From a checkpoint of a small transformer trained on Wikipedia: biases.
Each number is 128 + 32 x the weight over its row's rms, rounded and kept within 0 to 255. Layers, rows and columns count from 0. Numbers have three digits each. The size before them is the row's rms in percent of the matrix's.

# layer 10 MLP up, 1024x256, rms 0.162, rows 870-919, columns 64-127
096:148106076163139096115102143078179128142126160096150146076107132101160107096129097140168104091149059092130163145103106070157196160148129144149137136071118093128138123138090170128129183149143076
097:107115147080131123155139157099082148162146110092091051136121163204081112110098069155117108139100155119132184130138143112050104173165125084125127165153171136114119065106112146123126223096148152
097:117108135075156116158145102109150202133122129155111164115091098105125067183185120109093114113168073149081057110118129139143083123147149162190121109133164143136143114133122107137156120124121131
091:104160196165100123146124163127171199164129103133125159146108134178062121117130129155095153134088183144102085103147131075127118201096208130142126126152057099135141087143091127116105206106115130
079:139097123063124117120143107102067177150215132145109076109147081125102135156137114175135128153133180128168152063135137138131189149139081151152103120105170133164108139115136133146057129184114134
108:176099127109082086136187098102134099170103163144112173159101132147174126154145109104120045104128162161160079120146127118132135121135081109158113127091142123145160168112147175139086142106214115
107:115137124094136133122163170082121068070109118134074119139112145114131171116117114122068152122016109171119090082224141130149148070133087165134135125168141092164161063133159123126127137129157107
097:162123113118140208095151121118145075088113154153164120063131187108099159163107143113108161129124117142125150125156112126086193130094131100086102149097143054162111140099111129166135106220153087
103:167100081150047108107121076135084110101170171112166141107077119145077108119091126145155125146097118146146151111198127107149136170117149136110138136120086147169102099165148123115082164132142122
075:131115173079162131160139117092132133153169084057124150131103094119148110180108133140133184136135123136122234157144136183128112098098083084152129151104131142154129157137097098028125169127124141
092:185194120094074080167124179185156155138155166124122103150114135097126144086121118102088176114138091204073091095111123159118157089101143114101102140174079140095090130133149084104116173196173116
098:118117141188113142134121136074176158136106144160091049115146126131065155145154144189137097067115118089135101085056128122112128125133114136110129142100097146179181109131119145134151159163140122
099:120082143142096100105115114146158141133119113091138116099135110165115128136144130126143069144169174157120100124103062145131114124165117098098133124137107159148109185081154118161162140123138106
102:125155100163099094176102189094197152171122156157050173173114138171156070107147153130102159176119181162203159104148162198106115177094104061123122113127152127100141117152110137157168120098111142
101:115138125115141159113118115176122175101143130150110088139148184127158152157042070112084076099119174125033166143122172113102144096127111125128184124142092167102109177090189121165075087117155087
104:111127100174114066096148119121092225131134156183146120142123161151131155133157091116092100127122170172130108093119145186120103105132184166101136157116075099187098101178130091153140069075100207
102:159131087127092162067099122108169076163089172200111136120103168147106140078181137093190134204150183095100146098156104130073137129067130048138098132111151101103099159143099134167093087156118157
090:077151198116120067050127106152152170078168123127216096142119128142127110131137111131117147142134148123152144117147107098120088070125115100100153142140155198104124158113130171170098136137125104
077:069148154077157048130144123128158089127139145101148163171047178148152101132127097130081104155118163122133115156066130211163161084116102163067090157143108146125159165212165138094119182152088104
094:157069136165073113136170139168157084127098120147103116184127199144143067126134107119089128091119112049149168120160114132144119129084132091110164095164119089134144134120165202152095125103126140
115:157081135155173074151149162056111112159006123142152141161071158168134147089107073093082144146176122132154168149154119134122067110138122152106083098151140113130103165129170180166204105053115187
099:136139157136154117111093134171081167146127117061114148140126130114154125140152142122184138090125130141130152103161166131185151170147101086167132189161125119107120120151118160110111174070116126
100:108154102171133063105050126101108123125147110116076187122147105157061157126151126180079170109109163139102084104068120111077145074060075153131112124163125155159130099135163156129199128171138136
101:112110153136079094117114065172065122099158139103146091124124092140117194100065072124098153109165091091145142135179084083171143092100111144153185078149062055137103184149149115210140081198137151
098:130172166170078163146132133189110125129144107108177095109103129089139146153078103121137113111137086098150125090085173149124169129103213135087052162204112145144105086103129161112091140146086131
092:099099156083150094082100077104128130081125088110149198100084112150125119166123128201170134160180094103154169151134164082107066131106086111115134106092121169143094122150176084161228176105138161
100:105120125148103119148118100106112170156109044115140147101115110141102130119056169152144132092148131130149155104133125133152046131168138120134189168105135116127203164133103143093120144121120177
101:126177121119099137152130113074173135135164103169124120135102189048092119095112113145162151159082059136168103140147105094077103137148186123107143153170099121160184100062151099127077066132176073
085:166113110128130105190121139089130090163113125114132117170158144155112122148103176094124147131160166052112141159167087123126118144154046137183140142139150154099109148106161089121072107129101099
101:170096121120093130094114176129103138129165122202187135088188149144122095129122138138071108082115166106151107112087135138105119175120159173130102113159141107127109087175120146177157083151085108
093:138156143179140106127180072168146137192121153163124103093108208108161109143073107140091173143115091146116113069167184140092122130169112106115143132118103129128133153125164142107089123150137168
112:118061151162090178095145140183088100167144111207185146176213189099159140147126072081098165113171088165080152093164132155070087094122112201127097133118096107120110170169123107171205137164119138
102:116130171103117106130124126123146183106116123156180134082153191080191151114106114097117141102113178140090079104118127061112157138082166125069187163080142149133092111111132091146152175124132150
088:144129098126153082143165140129121092067138128204149118112159103154165104042127125129073125117136085117116112097176124082113089140139138128058132151151104064152110126070142239121062151091146131
096:133126142122143064208125102077103073123164161165138078103120086125116148122198080191110095139142128135162176148098096133122065127127153141137151102128117085099145148200132137134133177137115086
099:110152190137109106126138053148125130084160086155147094075109136133156077132104118118160167218109125084163115092176135184090108122080099073101133124171093156080138104130094130162132203139103120
102:116132097164191136195165092095089146125143071195068182162141094114101044120228179097145119150121136087119138131110154201158156040100134142146101073123174108116106123137088090140121198160110059
102:122110097094119091071197142096127166094128135082098097115178122108073108087141102217169117137154131174116129194094114104131080145103068125116153116101113111187126145108162205113125115098096106
095:137118142136142139125107114142038170145083181163138143079100164190148111177148170099094109148136150117107166124146123128137151139098136123112095088152129119083115152186104139127152150143132174
105:114141088152143089118061098112169153140111127115088165132065226083149140143139113102189131147186148144155116154117137148157148142142085108111171157145125161144133157088134101180141104184094093
108:136143161138089084159125127127186132123133219156102052111141151126149082162069118174107085148085170157137137134177137118108083113178078088175091119117118108138112121087086180119193186136142116
099:089073143123133202151162044110144185096163109153144082170143123123115210122156126138058152110128150099092192164178115161131092164132157173076117155182124112093126157103171109070149142130132120
077:112151119153140116098116096120126136124102125185168078150064139107162125102122170155064102140176108179072119133069106158147104139110128108129148129185089175149155116134151112126132082140152127
095:122152095169123108138068100109077121076093120088138153145123076152133104128082162124178154123132101073152103132148157110157152139099143122142119163149101141089115152050152134101147182210130185
101:075111147120126172123140119124083084132122110112132159133134155148138115082146151111151100173173157099120112126143157187161101192182159062146123168154098141093146166152138119094127096164125151
105:166140199119175114189135103171151136114126092065118120137124142109132134081053064165111169125141111162136120222156095145083119149139136174117164138144131097085154171120126125145121144096131174
103:108135110124126075167153135073174151170121102055208149144109107102111095153112151124163150070143124152110082135147112146141153066103117136148136117161164156147089111097130162162079104102184069
093:050095207098139120090069147149165147111122131181130131106107198151105180145163128150167102135180094113122137142143124144137133138096133119133105102120151081104110160108133123199113168151074148
102:141152091150096151138099153161117136117111106157114121093075107110172129134092122112178136121087135136147093208194185144125138143106133162171164107072174131118141134118191118138098081145110217
109:117144154097193077140115095117136120133112079109136145146129197100070088132116093182169114072150131146131111117145137116177142154109132066130123094149054116144075125166126190185103168128092159
# layer 10 MLP down (transposed), 1024x256, rms 0.0877, rows 870-919, columns 64-127
095:125151188158166123117162072141087102111142145146180152082189120129114151130091108131106159133088178105089118106137116180122070142049093184146095167100142140103135114151153050149147098127065114
093:126178127107050080102113098084103156144165068096144207095116137139110112174049148101108115160172121124117086160117142170170127124088116144164123105130136146111096156097173221134132106108123130
098:131122190185102159050146155150161052181167153136167112082104102097153162115091089115135129107148111112109162125143125107128152145135136147150146136111112143097106144119150142122146136171144188
094:159079102096142143083097105122157055109117111131121139110170073038133070082137194139157146121134052131135151121128163160098117105182118161142136151170101095119094164134113144132155107178144113
083:169082101172158136127136135078184076111167136137119143112175164139124122063044134125100182087165106178144121185162124150161147148134147153109139129127124125155113175110167127085116099119169112
102:145102107119100130150106115140112118131142124125108110110109108092099119132166130118199187117135144136132139100183141072142154135140137083135137105134128145186115104109064127124131117169108151
104:139075126151099173126082141138113138169119094085145119112099142094186097143150134138123077167121086093107157164143126134155104124107139112132111195177137114176150168115111109114094155111143119
103:127128090102135093091135097162149159109135113109153136108167087058166135157129079134160092145091079149156120055137077094169120153138151107197128173142152094123125141156117100131122105115088088
106:121140078100171167092099146142178153131109058142088129141066110128142154175182088110170134119137158151126125161120164124129076097145126158145170158158156097090164168106132127126149087120113147
078:137120099200125148119089120166130131111114118161093108139150129148177119110181107159145092119091178136158125108078135129168151188102145151104144122133115121109104124103138190155133102118121165
097:126093180166110117098109131132149117110139159055094111070100121126109120154144114142108136089041156115132233139119154068080116165076195136104158166068105173098139116158088161125136107154169106
100:102117125074134129210086091137095075052135128126162122124080073144137095147135124105100175127138087134140120149117137105136136098182170139147151174198116123086136160115136147162101080185163093
104:148154128111161152149071102144126135149136010180108120159125147162048088069090187134124110148102122179101120167124106125112121157155124185144095168074076130107177132122140165079106136140144128
095:157106115122112151146142140093087129157136122105187167086070170094099148148153081127171166103132142117123128103122075141123114060136113089099195174118109091108112131174082097106055159131147106
096:176162163118155111157147207111113086173049105103117118096119123117139144104142233123160129154150105116124083058157096111139092147109167118092053113099155133123119077147094127106158168102119099
097:150137124139113133098120047153161073098102133141122070116113158161118161142150169165164104121146151104135116197119141111152110155086099055101070129140166145091208133169106179139103201193191120
099:147143069152146108114096162133132121146101168091130135159127181110136170095115119122098118137101105162125100059122111048165068171109120111153129140145140174136136103102075103117146136130179136
086:192123131129140142164167204159103120137136151131104121141153113174132148169093117099144098093092135146103083107083144059117171131157144126107120094122164062103110115139102162129134146124107130
075:168176143114096129147140083135150166102088135153096100120107121111141164098118139134140168054116152156128108127145129159082186187152062110139174147102101159195126158124193149141137100109136130
091:154130155151115142040108093083117105126115146169145171151145098084082124153085110142130160125146098166129113135155112062144101162180126110066092161187087183117086117093123124178162157141134117
107:148134126115089151150120081141144143034131122087110075107099143073144118115105170079086105121053126166116120113158141090105139122183108165140106206172129155111072139046108152140115133126182163
094:170125135090157104160106129182127124166172161145160119174119110146172080126142124118083092122155106111124079059119129183073138123106153135067133160144152124137105141136141082139119112182080133
101:126107139161088119147135138060178107129074151109129113115172134185157117163109132178174205170169078072082175153129161117127095073082096093110117089105113104173110148111094136137160092128097117
104:134182115134145115074124208103147148100137124176171080174138114170155113132174080122129104152081181074088097112144090144134086174141111082217155174119120178150106150107099097093106111090146096
099:138103117194162062138137155137148101165161126102146172142161117124115122124158164143162115166094167091144134124113080091025143146144097130102079121097113109122113145147130173165142133099115144
088:171121069083157136165189115119146152161057181146118130162155150115151099127095172128111140127096179132175147150141126180131184118184195121057112162175123119164126159108126130098113090211120076
099:154132140122132082137168135108137133129149147194167134148117136144161191112115069104119150105126106133138181130087103088130100134121133117116102109162106109111199121121092160190185139122173135
097:184134154169170135128084193144115160124146165132163132146095071150114100120136094110091104139114129126084074114127103090132133169129054122113073132140166086131113089104125129134140116158046173
087:114126111108132111144157106087165157065127176109116116145113118091130115071125128144118145178109184118135110084091182079118089140048199118128139161065169088106112064103096110162173152112128108
088:088181053167145171179069124107101125128167137090106091099083201095137178087136135113123121143123152076116160118166143106156137123117118089108130123119180082154131113103143075060128133129163131
099:185127069129137123197111122124117118133092101126168139131180130156097120103032139126133102124099128162143124156129134120138097065138129116094139120107173092150176153131191153101090063170173100
108:121128102146080071202122143162133100186118083137110105076063161183089095123124166169113120124164160111159107117128147157131155133057120107146093155094096114110168149098157060170137150135163145
103:068099126139107113110129138158127165206117121174124115196052130142116161135138106070146112112116095066157128177104177186107045127178119126187141104194110111097150169104127123077110127178086136
095:168150127149115160110091146183102103119142140133124143163096105167094056177147124093134095117121104144138172135111110184097137128122124121098156135194129142145106170084160113092174155086125077
103:079158135154159101179086073126134160121158097213129093123175169140158046135123147115095079077081139123138136136146135090115136075108149133190143129149137098217109101159145133134209213162121147
099:155117141126167130157111131150124175217120121163152134078096062171162135113120132094117098128177170127107128121145126180134141114069169137130106088182096112157100100134131196108133102130108142
095:163122137134048139106105110136129122114131154102175098122160210106168130102085049137106155164138124145102111142121148158137080202154048103152133166160139138190146116112135112191102098107146156
099:086107062121164161142068138119155137059129210150143139107166170110157153143119157110147111146140133072163126110118144144060102103142114092131124167148132165151122168117128148059105151174140164
098:130154130177135096099104138208104142148130145154183145086173087120192156138164165090126124091158125135132082066141176079081112128199108080171150111120109175144037117146099120108159129112197094
104:134205070132137116120093135137123171094134143171163160135111152106118132128130112100200148106125094103114088126085088157187135114093121124124124135163141148105095162210153087122161166116096096
104:178141135091139195124082138152111105088108106149052150083109122140133148096150161127155108130118036073042087089101144109080165136142153131103121149113090132147130121092165120118165150147114065
096:112142099148119124170121120122071139140071112072159162127115088134106007150050149131157139153108173088111124115126125125133103106092185114113113138109124126156151122125133142125121145099154108
077:109099139174137155127127160142127136115213196117149145139088180127061104101131151182191167110093155140121097177175166118200151165111128074094128132076120142112143098084130130127177099138067137
094:142124173136109158146155119117187149077153146104090137097115165105140070094109097166106122126096145104167170143146118125085181111128161143155188170180132109143123108138164146167140082101150072
100:170132161141142088122126119162138200069101092122192102072137138054121123162121143130136154109124192107144120096108142150131163100129125077100153083175165102135121128156171161162116089105152137
106:093110112170145092124166160164095116104164073119077111139190139178152107143073146108119125131127163181105154092092115039151122115114188067143122141130149118166118130106115121144113210115093108
106:149091129131145139163130071105116096074153127106101139121131147146139111188155111095127142089167205099188168129152157076056160102092134071148106124117159099126129191141095028108088163091116144
093:147167125095108140101103131137164131123149132067148150096081058113167139148152187111160175101116159143190093159122109134099157132134108133117160110111121168117107135119149121121150138154147119
100:096107066102118131166108152101119160107138115038118128110128139132120179063101144165157109169131091140116147072139153145128110138169154195133169095136135105123138125128054071118183076064101062
108:114120107159111213149143129062159152121138112174130145099143157184106114096134135137094097140101110082112100160142142150153098068080086117095117137169156168112120168139210114154164107150113150